From a checkpoint of a small transformer trained on Wikipedia: 4 heads of 32, ALiBi.
Each number is 200 + 30 x the weight over the matrix's rms, rounded and kept within 0 to 999. Layers, rows and columns count from 0.

# down: layer 3 MLP down (transposed), 256x128, rms 0.0947, rows 84-110, columns 0-127
# up: layer 3 MLP up, 256x128, rms 0.134, rows 85-111, columns 0-127
down84,155,175,232,232,202,178,186,219,171,230,209,202,231,150,206,223,199,170,224,224,235,170,184,222,175,233,201,180,171,174,240,181,220,191,167,185,191,221,246,218,226,219,206,144,227,226,193,161,201,171,177,193,205,182,200,205,260,217,161,150,191,260,181,226,147,185,171,219,195,227,174,191,225,212,158,231,173,230,208,266,202,204,183,183,217,146,211,206,225,203,198,137,195,225,255,214,124,133,218,209,233,206,192,196,184,169,190,179,208,213,223,206,225,202,228,204,171,229,187,212,178,219,234,247,203,209,200,176
up85,202,186,233,193,200,230,219,164,152,220,206,202,206,216,240,175,241,187,235,193,220,150,235,144,161,209,208,177,222,264,178,160,200,186,190,179,188,253,149,191,192,151,172,198,216,174,241,143,302,199,195,173,131,152,188,210,178,204,217,183,196,223,232,199,187,235,144,204,232,199,190,209,161,163,204,174,176,178,232,225,184,222,207,227,228,143,172,212,176,219,175,175,128,216,244,204,192,183,196,170,212,229,211,138,228,201,183,242,173,189,233,206,171,213,197,217,210,202,179,229,248,235,249,200,214,263,196,185
down85,196,233,211,203,208,226,191,203,186,171,175,196,195,201,221,203,152,173,173,173,237,178,191,236,200,198,229,179,220,210,176,217,191,158,197,230,214,183,175,157,203,221,181,185,213,162,232,207,145,228,230,191,245,198,199,186,137,170,154,186,205,222,202,183,204,120,193,147,170,245,230,212,149,193,230,224,213,239,196,207,214,176,265,141,264,198,227,176,237,185,136,227,223,182,219,235,192,219,201,176,173,181,219,217,231,217,181,226,247,190,208,209,222,225,155,211,271,191,190,177,198,281,149,145,206,196,234,216
up86,260,204,245,206,211,118,206,234,233,203,230,233,164,172,185,185,221,227,176,244,190,132,199,191,164,183,197,197,154,190,185,189,228,253,151,227,178,180,174,242,242,190,192,203,178,179,194,178,241,187,219,184,178,225,188,286,211,210,163,190,148,249,172,171,226,190,205,233,194,171,239,235,213,219,186,175,237,198,224,162,200,289,238,232,204,187,169,226,194,176,178,198,166,180,192,169,200,202,208,191,202,204,215,235,200,167,239,202,211,198,152,229,149,192,194,237,205,209,168,197,209,230,227,175,178,205,230,255
down86,207,165,208,247,211,128,229,190,161,191,216,191,215,197,200,191,161,242,221,246,205,189,210,231,169,172,170,175,158,180,243,199,176,230,123,194,163,184,203,207,223,217,186,230,233,147,200,204,259,240,161,231,242,217,187,239,136,209,208,176,167,197,232,233,222,187,164,156,166,217,232,195,221,180,186,232,179,196,185,202,124,226,244,206,211,214,168,231,210,160,197,252,252,212,168,138,242,143,194,219,243,275,220,226,122,230,178,210,165,214,196,195,169,174,182,208,205,188,144,216,184,171,189,190,241,163,254,236
up87,223,241,210,252,222,161,195,225,186,152,183,188,235,179,210,196,185,183,253,203,190,185,156,221,193,184,199,204,176,216,180,219,198,228,207,220,214,170,208,206,173,176,229,163,214,219,196,196,240,207,227,233,213,201,155,201,189,199,201,162,191,224,187,155,258,225,174,207,153,221,232,215,231,180,204,189,200,178,174,196,231,221,207,202,156,250,238,233,190,173,217,210,147,188,193,182,221,198,187,201,159,205,141,227,157,155,246,196,206,241,192,267,207,158,246,192,201,192,211,215,216,205,266,166,242,200,179,274
down87,183,200,184,111,215,209,190,215,206,232,207,211,169,237,211,228,195,176,151,190,185,216,232,241,216,165,207,197,174,146,216,209,199,202,224,243,161,228,217,186,201,163,122,209,225,192,211,186,159,116,177,240,236,181,230,186,200,165,247,240,190,169,213,177,209,224,253,214,185,161,221,174,229,155,178,203,213,174,204,187,202,209,171,246,203,212,177,189,188,246,165,234,198,179,164,152,205,140,205,226,208,210,226,220,198,255,165,202,243,239,184,211,177,159,233,257,209,182,211,198,238,142,219,222,224,179,196,197
up88,207,198,194,259,169,242,208,207,206,197,185,214,154,173,256,198,228,205,209,160,220,203,200,175,217,193,190,247,215,188,220,156,192,255,216,177,302,191,223,245,169,237,204,233,244,192,242,175,312,200,206,212,202,211,231,228,189,172,156,195,177,168,197,222,202,239,209,206,189,203,186,198,167,254,162,167,179,181,185,194,218,233,184,194,231,202,233,198,161,244,126,195,228,189,165,220,272,169,205,205,232,165,244,202,194,257,188,177,162,137,225,246,196,174,184,209,227,167,200,210,219,188,204,246,188,191,201,162
down88,195,215,179,254,211,199,191,206,205,224,183,244,196,197,170,180,149,209,240,201,237,215,205,207,238,208,194,180,183,183,156,204,179,239,193,158,202,204,234,207,188,200,160,245,243,196,203,149,200,214,140,213,211,211,230,167,183,157,161,196,214,171,242,236,164,182,238,206,201,194,176,174,194,240,229,223,196,156,222,244,213,192,200,141,210,255,254,137,121,146,174,222,165,203,159,211,201,181,212,204,232,176,262,226,193,181,243,182,204,216,214,166,197,208,222,196,177,185,178,216,173,235,196,209,221,206,192,185
up89,205,244,226,214,167,197,181,215,169,184,249,213,193,216,224,182,208,199,191,173,200,252,212,207,232,185,197,166,161,204,174,183,168,177,178,214,208,202,210,156,201,186,179,199,149,234,185,216,241,213,214,182,186,186,198,182,208,188,239,197,149,127,173,178,240,194,204,217,168,193,212,187,202,183,159,252,166,227,198,136,193,191,254,265,227,180,249,252,217,164,210,179,233,200,219,202,248,228,168,174,207,223,225,220,134,218,197,238,180,176,225,206,245,212,156,234,210,214,224,260,170,158,174,187,174,203,203,227
down89,219,196,178,122,259,205,190,219,198,107,169,231,226,203,177,220,192,177,177,163,167,210,188,208,155,173,214,165,211,245,224,197,195,198,229,204,196,221,221,215,193,195,225,151,212,226,197,189,230,242,221,200,187,170,196,170,256,195,188,166,217,228,179,211,231,165,216,207,154,189,212,176,209,200,125,215,184,223,217,164,173,181,258,179,170,144,195,163,141,257,171,200,219,208,197,250,180,260,194,127,268,175,162,229,205,197,205,193,205,236,218,203,229,149,211,216,247,203,219,199,214,198,180,208,254,183,193,209
up90,167,190,155,123,188,204,229,173,194,178,209,240,192,203,232,150,252,187,198,221,189,287,208,171,209,80,180,212,205,199,145,193,171,228,150,196,299,214,185,179,209,228,258,173,221,204,182,158,196,192,222,236,165,179,197,211,184,193,177,137,182,153,215,179,175,236,192,237,165,180,171,188,210,177,227,132,198,189,161,169,248,206,207,219,216,166,186,205,183,200,198,202,199,238,213,252,212,153,188,152,163,230,151,201,227,224,191,195,220,238,244,199,150,201,200,223,241,245,203,220,234,219,167,274,214,196,178,239
down90,237,265,166,199,219,204,200,196,204,174,213,161,263,213,180,166,166,210,175,203,203,183,199,210,198,183,244,188,135,229,199,224,213,166,109,209,192,267,147,184,254,183,203,154,171,226,199,205,237,246,232,148,217,224,236,203,234,239,194,167,217,140,203,178,141,174,269,211,190,205,193,252,244,159,170,205,152,252,246,219,171,148,205,233,204,234,210,177,249,271,215,185,180,206,217,181,224,182,188,208,139,199,250,230,104,149,258,179,228,195,232,173,145,199,199,244,223,234,251,161,214,227,257,163,241,170,195,152
up91,178,202,201,197,181,173,206,176,237,241,182,168,223,170,245,235,129,227,187,217,238,168,194,215,245,203,219,167,173,213,191,134,188,174,199,158,242,177,229,163,205,183,205,149,238,216,225,177,236,226,246,127,221,150,170,242,124,183,207,223,192,224,145,185,199,220,214,238,211,156,166,191,180,207,210,250,253,224,233,210,186,233,214,192,212,241,200,174,211,181,209,140,220,211,198,211,152,218,200,127,154,185,195,196,176,209,208,203,213,155,219,224,160,192,219,214,200,217,196,170,194,222,148,133,183,213,178,192
down91,176,227,228,208,210,209,208,190,202,226,196,180,173,247,174,222,220,259,164,174,219,204,227,214,172,223,196,199,280,161,169,261,202,204,203,144,243,204,182,168,199,197,192,202,275,193,149,158,153,167,194,202,184,174,205,187,178,228,218,182,153,172,201,195,243,230,229,274,181,210,181,151,164,190,185,221,228,232,185,184,181,168,155,227,208,253,261,184,160,208,191,246,208,239,194,203,197,227,206,188,217,192,191,209,157,215,145,217,181,180,188,222,172,175,223,200,168,196,177,184,197,199,239,172,234,191,201,218
up92,212,211,286,179,179,187,242,235,175,200,276,238,246,253,231,225,198,200,177,192,232,222,187,232,190,193,194,222,232,220,227,212,248,189,173,214,202,203,202,189,201,175,194,208,137,220,222,231,156,196,180,176,209,188,131,214,161,142,193,200,215,229,171,169,231,241,154,187,178,170,180,206,211,198,208,214,220,225,203,199,198,138,169,175,233,195,216,214,193,130,272,178,191,164,195,109,203,168,165,161,210,142,173,158,176,202,292,225,232,219,188,182,170,237,163,238,212,181,255,223,192,213,171,183,181,265,178,181
down92,239,263,245,159,185,189,178,204,220,210,208,205,266,183,143,147,191,193,214,185,262,171,218,247,169,203,219,188,239,314,179,196,124,172,214,219,234,153,153,236,198,187,203,179,207,203,211,173,160,102,193,183,199,251,163,153,169,218,201,215,152,243,216,247,208,218,200,189,143,177,184,184,190,200,206,201,203,267,140,158,208,189,174,183,190,274,230,168,187,236,242,182,195,182,193,228,182,220,211,184,210,139,219,216,181,225,166,174,250,270,208,163,184,212,113,236,226,149,162,183,222,226,215,219,186,237,151,191
up93,196,259,203,222,193,186,222,213,223,192,289,160,214,222,183,171,209,183,253,211,157,230,148,223,214,215,213,208,228,182,225,265,201,221,174,170,187,171,215,165,209,215,244,246,161,201,145,192,212,206,195,185,152,189,242,181,188,205,226,239,185,170,196,219,181,204,196,237,207,207,207,174,240,221,204,176,234,184,123,184,231,176,121,163,170,215,196,193,160,189,170,211,200,189,238,195,210,196,228,206,171,214,168,216,227,214,189,155,226,182,206,179,232,160,167,249,219,182,177,219,163,208,210,212,199,169,233,240
down93,201,200,185,178,184,197,213,213,213,256,199,212,208,197,210,149,193,183,180,203,276,179,188,196,177,222,188,227,242,209,168,185,241,206,182,167,167,233,194,187,217,239,221,170,175,159,175,197,203,220,189,172,149,181,212,225,223,173,229,212,263,152,189,170,192,170,245,194,164,240,211,170,221,213,167,235,170,196,209,197,223,230,169,236,140,231,185,161,205,238,186,210,209,198,218,174,275,226,203,208,232,170,158,157,226,211,164,143,153,172,176,165,215,195,240,171,233,239,182,227,193,200,167,180,184,183,209,156
up94,234,207,216,198,176,216,239,240,196,236,243,131,189,277,192,223,209,217,200,227,212,178,171,209,215,160,215,223,204,186,208,190,233,167,173,149,180,229,206,190,247,189,187,193,209,151,157,193,201,178,124,228,183,210,205,185,190,245,169,156,152,188,189,230,169,235,176,176,184,199,215,220,190,193,175,141,260,143,187,187,187,231,176,187,237,202,197,253,227,175,194,217,122,185,190,128,156,245,174,230,173,198,217,210,147,172,208,141,233,180,192,179,277,197,229,178,198,209,240,205,182,150,178,164,243,189,212,253
down94,186,225,216,231,209,196,181,199,268,204,177,205,168,203,199,267,213,182,172,167,146,232,256,230,133,245,218,214,186,223,204,193,209,157,188,244,225,181,211,213,214,133,172,197,169,134,189,211,214,224,187,221,162,201,222,233,247,246,202,173,222,146,195,145,239,199,161,169,185,163,181,172,177,225,193,230,180,169,149,205,215,208,223,212,222,179,208,187,261,132,223,163,197,192,209,220,160,240,162,187,190,162,212,246,174,199,180,193,208,223,241,195,235,182,219,230,225,250,254,187,204,176,180,217,208,213,138,191
up95,175,208,188,190,219,208,257,171,191,203,213,215,225,173,216,177,226,180,211,218,213,145,217,151,190,251,235,186,151,238,225,198,225,201,191,185,245,178,214,172,166,184,148,210,214,240,180,236,228,200,227,231,153,169,189,193,229,237,114,184,224,187,178,210,241,205,248,246,202,126,227,166,171,161,182,215,201,222,129,161,209,201,172,185,125,185,242,197,159,213,176,193,161,216,155,206,190,153,185,184,208,243,195,179,187,190,165,180,219,165,211,218,145,169,223,186,211,260,215,231,243,163,169,251,188,202,271,196
down95,176,193,191,189,168,164,190,191,217,209,284,154,147,189,185,264,255,179,196,207,203,210,156,141,217,222,209,224,195,251,234,247,262,133,168,189,242,223,108,161,170,233,152,255,200,246,210,222,177,144,225,210,202,201,199,202,198,160,156,209,225,220,198,184,210,171,224,214,190,203,166,161,201,241,200,246,197,176,221,230,188,181,211,195,144,169,233,213,205,267,250,155,221,274,202,189,268,243,181,218,196,179,161,207,194,177,204,234,206,203,185,175,183,156,204,236,227,246,196,197,206,199,155,198,225,173,178,209
up96,201,210,222,175,203,248,187,166,133,173,195,189,168,228,193,227,178,167,199,185,226,184,211,212,172,208,191,152,205,224,214,178,217,193,181,136,213,260,218,218,171,150,226,192,187,230,229,232,192,191,221,208,218,194,230,207,158,200,176,206,182,150,209,196,174,201,273,166,221,191,202,137,187,173,251,214,239,221,185,195,186,231,205,190,234,189,165,220,193,176,187,168,207,161,231,143,193,244,199,225,152,163,231,249,222,208,172,211,196,173,203,237,204,191,186,202,142,166,223,187,209,211,182,210,200,233,223,204
down96,206,151,213,182,198,239,187,186,207,168,199,182,183,187,205,231,242,187,176,195,197,240,216,173,189,181,224,206,183,219,203,225,216,189,204,249,134,185,199,230,185,164,223,215,205,204,186,208,175,202,194,195,197,156,178,207,154,170,282,212,203,217,172,197,215,203,211,124,137,210,274,237,192,189,188,176,183,161,228,241,228,240,217,216,175,230,191,187,180,166,198,221,264,221,178,218,190,200,147,185,235,213,223,239,196,193,192,203,191,225,180,222,195,250,156,168,245,184,210,195,212,239,173,217,184,177,210,188
up97,216,217,214,185,138,149,180,212,184,163,197,161,217,207,235,195,252,159,183,251,245,200,204,202,158,157,221,197,156,232,209,187,212,188,145,243,255,238,244,226,202,201,242,244,193,159,246,137,243,171,187,234,208,232,192,244,217,182,208,189,231,206,206,175,266,214,165,194,181,172,168,173,209,173,213,133,191,198,213,136,186,218,206,206,200,231,216,170,246,221,205,200,189,211,278,187,193,206,227,201,188,198,261,211,213,203,200,221,188,204,155,224,180,153,238,186,158,170,211,163,183,210,214,177,200,218,150,210
down97,197,201,228,196,132,150,250,182,202,259,196,153,237,215,166,231,236,225,204,192,196,186,249,160,247,193,212,229,158,197,218,234,237,209,271,168,181,227,180,187,201,177,205,182,215,232,204,168,152,225,200,275,212,225,237,175,190,242,176,213,177,177,198,203,228,229,196,142,198,185,241,193,212,247,228,152,242,221,200,223,239,238,282,214,202,192,219,197,181,173,176,173,183,236,180,234,208,166,213,192,181,222,186,256,205,212,210,239,235,173,167,158,180,169,172,177,186,158,249,207,185,195,234,180,194,165,199,225
up98,208,181,225,118,172,224,137,280,222,175,160,195,191,198,200,208,184,208,205,195,250,188,100,136,206,217,233,205,208,226,168,181,165,162,234,165,247,228,185,173,253,99,161,218,222,230,233,203,211,130,189,155,220,219,184,205,232,185,175,247,245,188,226,218,227,178,174,199,199,199,194,183,103,218,234,195,178,220,236,167,201,201,198,197,211,164,191,173,191,192,226,238,211,209,184,203,167,168,201,160,248,229,166,207,244,238,232,156,185,192,156,214,162,198,184,189,213,221,157,183,182,207,213,195,185,155,240,194
down98,153,178,199,197,204,214,213,163,179,188,250,190,185,198,225,171,201,193,220,183,166,236,179,165,106,191,208,232,162,262,194,181,223,148,201,217,222,270,180,212,181,212,135,207,184,186,181,207,228,158,159,216,203,176,269,239,245,263,217,179,206,208,224,251,230,207,181,241,183,197,162,189,149,193,142,244,213,230,205,196,212,207,200,221,186,150,237,142,216,158,255,211,163,181,163,188,175,215,198,150,248,201,204,129,243,226,205,193,192,189,221,212,157,187,127,240,201,244,126,258,162,210,237,213,231,218,178,256
up99,204,234,208,191,244,229,102,168,202,222,212,190,231,219,206,189,115,238,255,201,201,219,168,166,225,208,240,187,203,178,166,209,140,246,184,201,243,185,218,258,226,224,211,219,235,175,233,169,170,197,182,178,185,180,205,182,228,117,229,207,206,253,192,207,195,220,172,201,165,175,124,248,181,201,211,186,225,183,220,219,216,203,183,205,209,222,147,223,202,175,204,140,176,197,243,165,177,189,227,162,176,163,192,164,205,184,229,233,188,204,176,244,247,202,207,209,201,198,200,216,232,207,226,185,232,206,212,190
down99,198,157,185,188,214,205,155,194,211,132,231,201,214,149,164,226,226,222,209,182,179,249,262,202,148,193,184,235,198,182,208,210,244,150,196,170,139,209,206,203,241,208,196,172,131,252,147,198,260,205,202,182,228,219,211,191,206,233,206,188,261,169,187,213,168,237,174,182,215,201,187,210,247,252,227,217,215,217,183,190,204,281,256,221,170,171,235,142,194,142,168,247,162,268,171,214,233,220,186,230,214,202,184,228,238,186,225,161,178,208,162,178,210,180,188,190,198,198,204,268,244,183,219,166,199,200,166,220
up100,180,177,263,196,130,164,173,221,198,247,194,204,164,226,212,229,214,184,206,219,200,216,232,178,319,230,160,248,207,132,205,177,223,230,232,179,201,221,199,173,235,172,221,170,231,203,181,217,189,167,244,181,250,171,183,220,205,221,175,216,227,191,273,190,190,181,176,215,232,213,256,171,172,230,277,228,224,211,211,219,177,187,167,216,241,193,181,234,226,201,202,210,153,202,270,180,162,198,182,156,184,194,228,161,152,189,195,183,143,180,195,194,244,216,241,257,142,162,208,201,223,210,201,161,206,234,208,212
down100,193,196,219,225,135,263,156,159,224,191,182,188,240,180,182,226,252,225,180,193,201,210,188,190,247,199,249,184,248,156,212,201,183,167,213,175,211,205,188,127,204,170,139,230,221,170,186,237,158,179,235,207,245,227,210,207,209,236,206,242,241,153,195,243,181,208,161,259,236,208,242,225,156,172,145,233,161,147,239,164,161,202,183,185,178,184,190,160,190,231,207,160,206,220,204,155,182,196,240,225,230,212,234,179,187,163,207,158,159,203,252,233,234,212,193,194,275,215,172,193,189,173,176,223,152,194,152,234
up101,202,211,172,199,206,262,178,161,195,213,198,169,194,230,217,249,180,232,164,173,189,227,181,178,193,218,188,206,120,260,188,205,153,214,179,206,181,255,176,177,193,188,198,211,206,224,196,227,257,194,225,200,200,243,181,227,183,244,167,208,187,177,226,196,221,225,223,184,177,218,278,247,217,209,156,164,201,189,221,179,205,203,200,213,222,178,192,312,166,203,213,191,158,221,176,249,193,213,164,234,202,185,210,171,228,145,278,171,268,163,181,179,195,182,179,165,145,199,155,175,208,176,197,150,215,210,214,154
down101,198,188,224,186,175,207,166,178,162,154,193,114,261,190,221,220,204,193,210,217,203,169,238,170,260,147,244,198,191,158,240,217,196,197,206,168,230,209,192,242,216,176,197,277,195,180,224,189,154,262,211,203,199,224,213,219,186,202,197,223,150,216,198,152,244,153,207,210,231,178,189,197,219,218,215,174,224,240,218,170,224,215,173,212,236,227,182,190,219,202,185,168,193,234,173,208,186,216,197,167,193,202,210,215,184,242,172,226,212,219,119,224,170,198,185,216,244,167,185,176,206,207,202,178,193,190,238,200
up102,171,272,195,235,143,221,184,146,150,185,224,187,192,201,247,184,210,210,242,251,261,212,161,235,179,166,177,211,252,204,194,143,197,217,170,238,179,174,206,236,130,169,241,202,198,185,256,201,233,154,258,239,255,177,231,185,194,231,191,181,262,158,165,206,232,208,172,176,184,219,190,177,238,225,251,216,223,135,218,187,235,267,186,222,205,148,192,203,192,199,159,185,232,165,206,193,202,208,220,196,201,235,207,223,205,191,198,213,219,193,145,221,233,200,224,164,179,198,266,187,199,192,214,222,213,212,259,232
down102,232,189,203,193,222,250,207,181,145,222,222,218,250,180,188,211,219,197,213,210,190,166,259,183,188,242,203,247,204,185,263,217,234,243,215,197,198,165,188,201,155,177,193,217,141,176,191,243,188,185,244,187,208,175,214,198,181,190,240,173,198,156,200,160,207,136,171,226,171,206,182,212,188,159,271,189,249,257,189,220,185,140,231,217,186,179,183,180,208,217,233,234,160,200,244,199,200,233,135,167,166,202,172,216,133,217,153,173,210,158,215,171,188,262,206,152,196,247,227,260,186,204,197,224,268,207,161,248
up103,199,192,226,168,209,225,163,174,191,196,171,174,170,199,215,240,191,225,175,179,213,188,200,132,237,173,213,208,208,216,240,209,214,207,199,205,186,201,181,216,213,192,156,211,215,165,191,211,179,196,210,164,196,246,227,223,173,183,191,170,215,175,170,189,189,177,237,185,203,234,183,205,168,192,262,242,209,160,185,212,195,220,201,230,152,213,107,241,202,191,190,186,163,208,246,211,194,215,208,184,249,206,180,201,247,205,175,206,188,212,176,177,193,229,211,159,178,159,174,219,206,243,167,175,214,169,217,196
down103,173,190,222,183,204,187,178,233,224,226,232,185,192,202,192,187,244,196,222,195,156,203,252,224,199,262,239,199,172,194,173,225,197,195,132,220,203,216,241,218,191,180,207,169,205,179,164,217,203,180,177,217,192,164,202,154,187,219,261,218,184,223,196,243,232,191,180,205,194,117,212,172,241,228,151,205,203,245,161,195,251,161,204,164,201,190,254,181,208,254,221,229,225,212,195,271,218,179,210,239,218,174,199,191,179,201,226,201,213,238,217,183,198,143,163,190,216,232,260,175,216,156,209,213,198,227,216,218
up104,256,179,266,186,198,224,221,243,219,130,197,158,220,197,274,145,222,245,154,243,166,179,154,183,194,204,194,170,210,199,193,167,222,238,198,211,136,209,156,181,244,226,193,182,234,265,193,159,208,190,235,183,226,239,211,191,213,164,196,216,177,219,215,233,207,235,199,181,202,192,123,219,259,163,229,235,208,225,227,222,153,217,173,294,208,190,146,214,234,170,168,285,184,162,166,204,258,143,176,174,189,227,209,159,179,218,184,207,181,197,193,206,222,191,195,167,206,199,261,210,170,187,198,205,204,191,187,196
down104,183,207,265,208,180,225,152,191,233,227,190,173,201,181,141,234,213,223,147,236,205,223,226,209,160,188,229,159,172,187,173,123,228,264,219,243,177,208,211,183,229,213,228,234,211,223,235,174,167,221,198,218,225,195,241,159,161,179,216,220,195,205,187,180,251,224,190,182,207,232,190,208,185,173,208,193,195,182,132,192,194,213,196,216,107,208,174,190,174,179,224,226,142,236,157,222,180,225,171,163,185,172,165,200,223,172,190,228,161,205,228,193,234,173,232,189,262,194,231,206,203,193,191,182,208,236,177,201
up105,189,181,172,218,211,174,193,174,213,243,210,245,165,159,225,201,209,173,210,234,214,201,167,213,190,216,219,180,212,248,159,155,176,193,208,230,217,190,136,214,252,185,222,188,208,260,227,225,206,165,140,205,206,189,111,195,200,206,192,240,215,180,219,233,236,202,177,254,199,191,171,203,209,220,242,210,176,221,179,165,179,165,162,165,175,187,189,210,243,198,201,193,248,151,197,188,241,198,239,160,164,218,267,241,211,231,164,183,243,209,190,219,217,195,265,172,192,187,226,234,188,229,196,212,219,215,165,165
down105,157,228,166,205,194,152,215,209,217,257,177,198,244,167,228,188,196,210,213,143,200,215,174,196,229,194,245,208,233,211,179,187,251,162,167,183,222,213,197,176,198,207,179,127,240,187,181,179,207,218,175,165,188,177,174,199,130,210,202,185,147,242,188,177,191,193,186,203,167,221,244,202,183,175,219,248,166,196,236,227,237,244,131,212,258,195,185,181,190,227,238,237,201,232,171,182,222,211,245,175,187,194,205,239,217,177,178,174,174,176,163,196,158,222,255,219,143,204,206,192,199,195,239,164,242,171,250,199
up106,250,214,191,241,177,256,184,171,184,145,172,152,271,178,182,216,207,161,212,207,158,228,193,188,199,197,200,194,183,232,191,185,184,231,126,169,193,180,229,193,156,231,230,187,236,231,228,158,197,197,230,183,176,175,162,183,180,187,198,208,142,188,182,281,189,203,215,199,202,226,182,158,210,191,250,203,198,190,264,197,180,208,208,173,193,209,220,175,222,232,208,240,222,213,209,228,191,236,227,181,212,195,209,196,173,192,235,162,185,161,217,170,227,130,185,225,239,254,289,238,215,193,193,166,211,209,209,217
down106,188,200,207,185,168,170,267,184,206,235,182,207,141,194,196,234,198,170,185,185,229,160,238,194,166,225,174,199,211,169,218,216,227,172,246,223,271,147,182,206,236,179,237,199,221,193,172,150,243,186,165,196,212,221,204,216,203,210,162,201,234,175,204,177,210,188,152,212,258,193,201,160,199,220,197,197,196,199,200,167,246,187,226,217,184,241,240,104,177,222,189,234,154,167,216,218,215,197,179,191,217,190,227,215,137,210,192,233,180,206,181,278,185,211,220,211,192,177,181,199,159,172,227,210,235,177,153,224
up107,230,219,247,177,154,201,199,242,197,205,204,193,162,220,234,195,194,212,238,225,218,201,240,178,195,193,180,210,206,206,145,184,234,159,167,201,276,194,236,248,193,172,211,164,183,203,232,231,206,194,186,239,166,184,134,187,213,162,234,187,159,176,231,263,243,208,204,181,196,155,71,203,204,183,179,206,228,208,220,224,205,205,195,198,222,196,192,208,195,180,238,218,207,240,186,265,277,169,177,197,179,199,215,165,223,224,214,224,212,227,114,275,176,265,170,132,161,152,205,211,217,139,215,187,192,167,195,174
down107,179,215,202,196,243,230,215,167,257,178,206,189,206,184,197,199,187,199,159,127,207,188,225,198,235,207,182,225,183,256,220,215,198,213,189,187,196,237,141,208,199,224,187,192,190,153,220,232,217,190,215,182,158,213,213,172,216,246,300,201,249,167,242,204,120,162,181,205,185,213,191,155,182,199,151,190,174,206,233,245,187,230,228,245,176,233,161,205,226,292,224,183,185,203,190,165,182,227,214,210,197,221,204,175,164,204,251,205,174,205,152,189,213,175,214,242,147,179,228,173,184,201,259,166,179,169,183,192
up108,220,226,205,206,213,163,207,161,224,218,255,210,199,283,170,184,232,174,183,195,168,192,177,205,180,235,213,182,156,213,242,212,156,226,176,201,221,163,120,142,183,228,178,158,211,158,143,152,234,164,278,163,196,201,155,169,238,241,173,205,210,178,201,272,234,227,220,213,177,195,197,212,180,191,262,208,203,182,220,179,211,201,213,208,172,186,195,210,187,184,200,200,194,189,183,210,201,204,195,186,214,215,250,234,268,226,149,189,191,219,174,172,223,246,231,219,184,152,173,197,198,192,246,192,222,184,180,244
down108,190,220,166,169,178,186,185,220,178,259,161,224,237,226,180,187,285,259,198,181,183,195,212,189,226,208,227,215,163,167,229,188,225,220,136,207,202,197,206,163,209,168,235,196,224,187,224,209,203,178,206,250,171,247,162,147,204,200,222,269,187,218,144,232,232,211,217,190,192,222,177,215,182,213,224,229,165,200,232,185,260,213,196,181,209,170,189,203,248,167,242,240,226,221,154,231,163,157,204,197,189,149,194,201,223,205,161,202,144,219,199,206,130,194,206,229,258,155,223,179,196,212,192,182,193,186,173,178
up109,271,289,163,237,190,183,176,225,234,209,204,131,129,182,205,251,185,221,209,243,157,151,211,179,187,208,212,171,194,170,207,158,167,248,220,180,248,206,238,243,176,202,185,203,122,219,175,177,171,188,178,187,165,220,278,213,198,205,189,152,267,196,246,190,216,193,244,215,234,163,179,191,233,226,184,158,158,221,208,153,153,223,184,198,223,192,194,209,222,241,263,193,121,215,220,210,220,196,161,169,187,284,210,209,202,248,223,186,178,194,187,207,186,213,189,185,215,230,192,214,200,190,193,257,240,156,187,213
down109,248,210,209,278,188,240,160,246,178,236,162,121,216,210,176,182,170,215,170,176,190,221,222,248,251,206,169,189,177,196,189,232,239,187,231,245,189,181,298,212,178,199,170,194,237,220,199,155,186,190,185,178,204,220,155,148,186,213,227,196,191,223,165,183,225,147,216,160,248,226,193,213,193,198,203,194,196,225,106,175,170,206,139,168,224,194,210,225,227,182,235,140,215,174,221,201,186,223,200,158,255,177,214,167,229,247,192,205,186,210,258,165,204,195,182,154,214,184,282,228,190,196,151,192,189,213,193,210
up110,198,228,224,208,185,141,188,200,192,200,175,179,194,268,171,217,168,252,201,214,262,200,230,205,218,212,179,206,240,202,169,220,223,221,254,163,172,177,189,172,125,224,203,200,164,208,186,211,228,209,213,170,182,146,201,160,185,168,206,183,178,214,207,165,162,210,180,207,188,217,176,225,165,146,156,186,230,233,206,201,245,191,188,229,195,207,210,220,212,210,163,181,228,184,300,223,188,230,220,172,208,182,180,198,167,162,168,187,184,231,177,154,168,253,207,224,229,206,207,251,208,226,262,220,202,225,216,187
down110,186,180,144,204,167,200,184,196,231,162,215,194,170,155,177,197,167,193,120,189,184,253,215,247,135,218,167,204,211,187,171,238,203,199,176,212,199,209,184,209,180,134,220,238,244,184,247,180,245,208,163,224,212,228,216,180,176,233,200,210,198,200,224,213,234,247,199,177,190,199,151,191,216,247,198,229,209,159,185,172,179,199,261,211,224,165,220,190,189,233,238,155,228,187,141,223,191,241,230,179,219,189,217,180,217,173,151,233,213,202,201,200,230,197,196,187,163,219,214,157,206,198,191,186,170,205,258,203
up111,218,175,219,202,230,210,125,257,201,204,204,214,149,248,200,205,240,234,220,175,226,142,155,175,143,191,186,174,190,252,204,231,239,227,200,186,261,182,175,180,225,218,232,239,147,159,224,240,185,255,195,167,215,245,197,206,214,187,231,161,188,206,157,237,245,187,195,209,220,213,142,227,208,113,153,235,246,216,181,210,196,187,213,178,131,234,175,216,216,182,181,244,197,260,283,207,256,235,204,275,139,166,248,224,200,215,248,179,181,152,212,198,159,212,167,169,178,175,187,166,197,169,240,241,136,143,187,195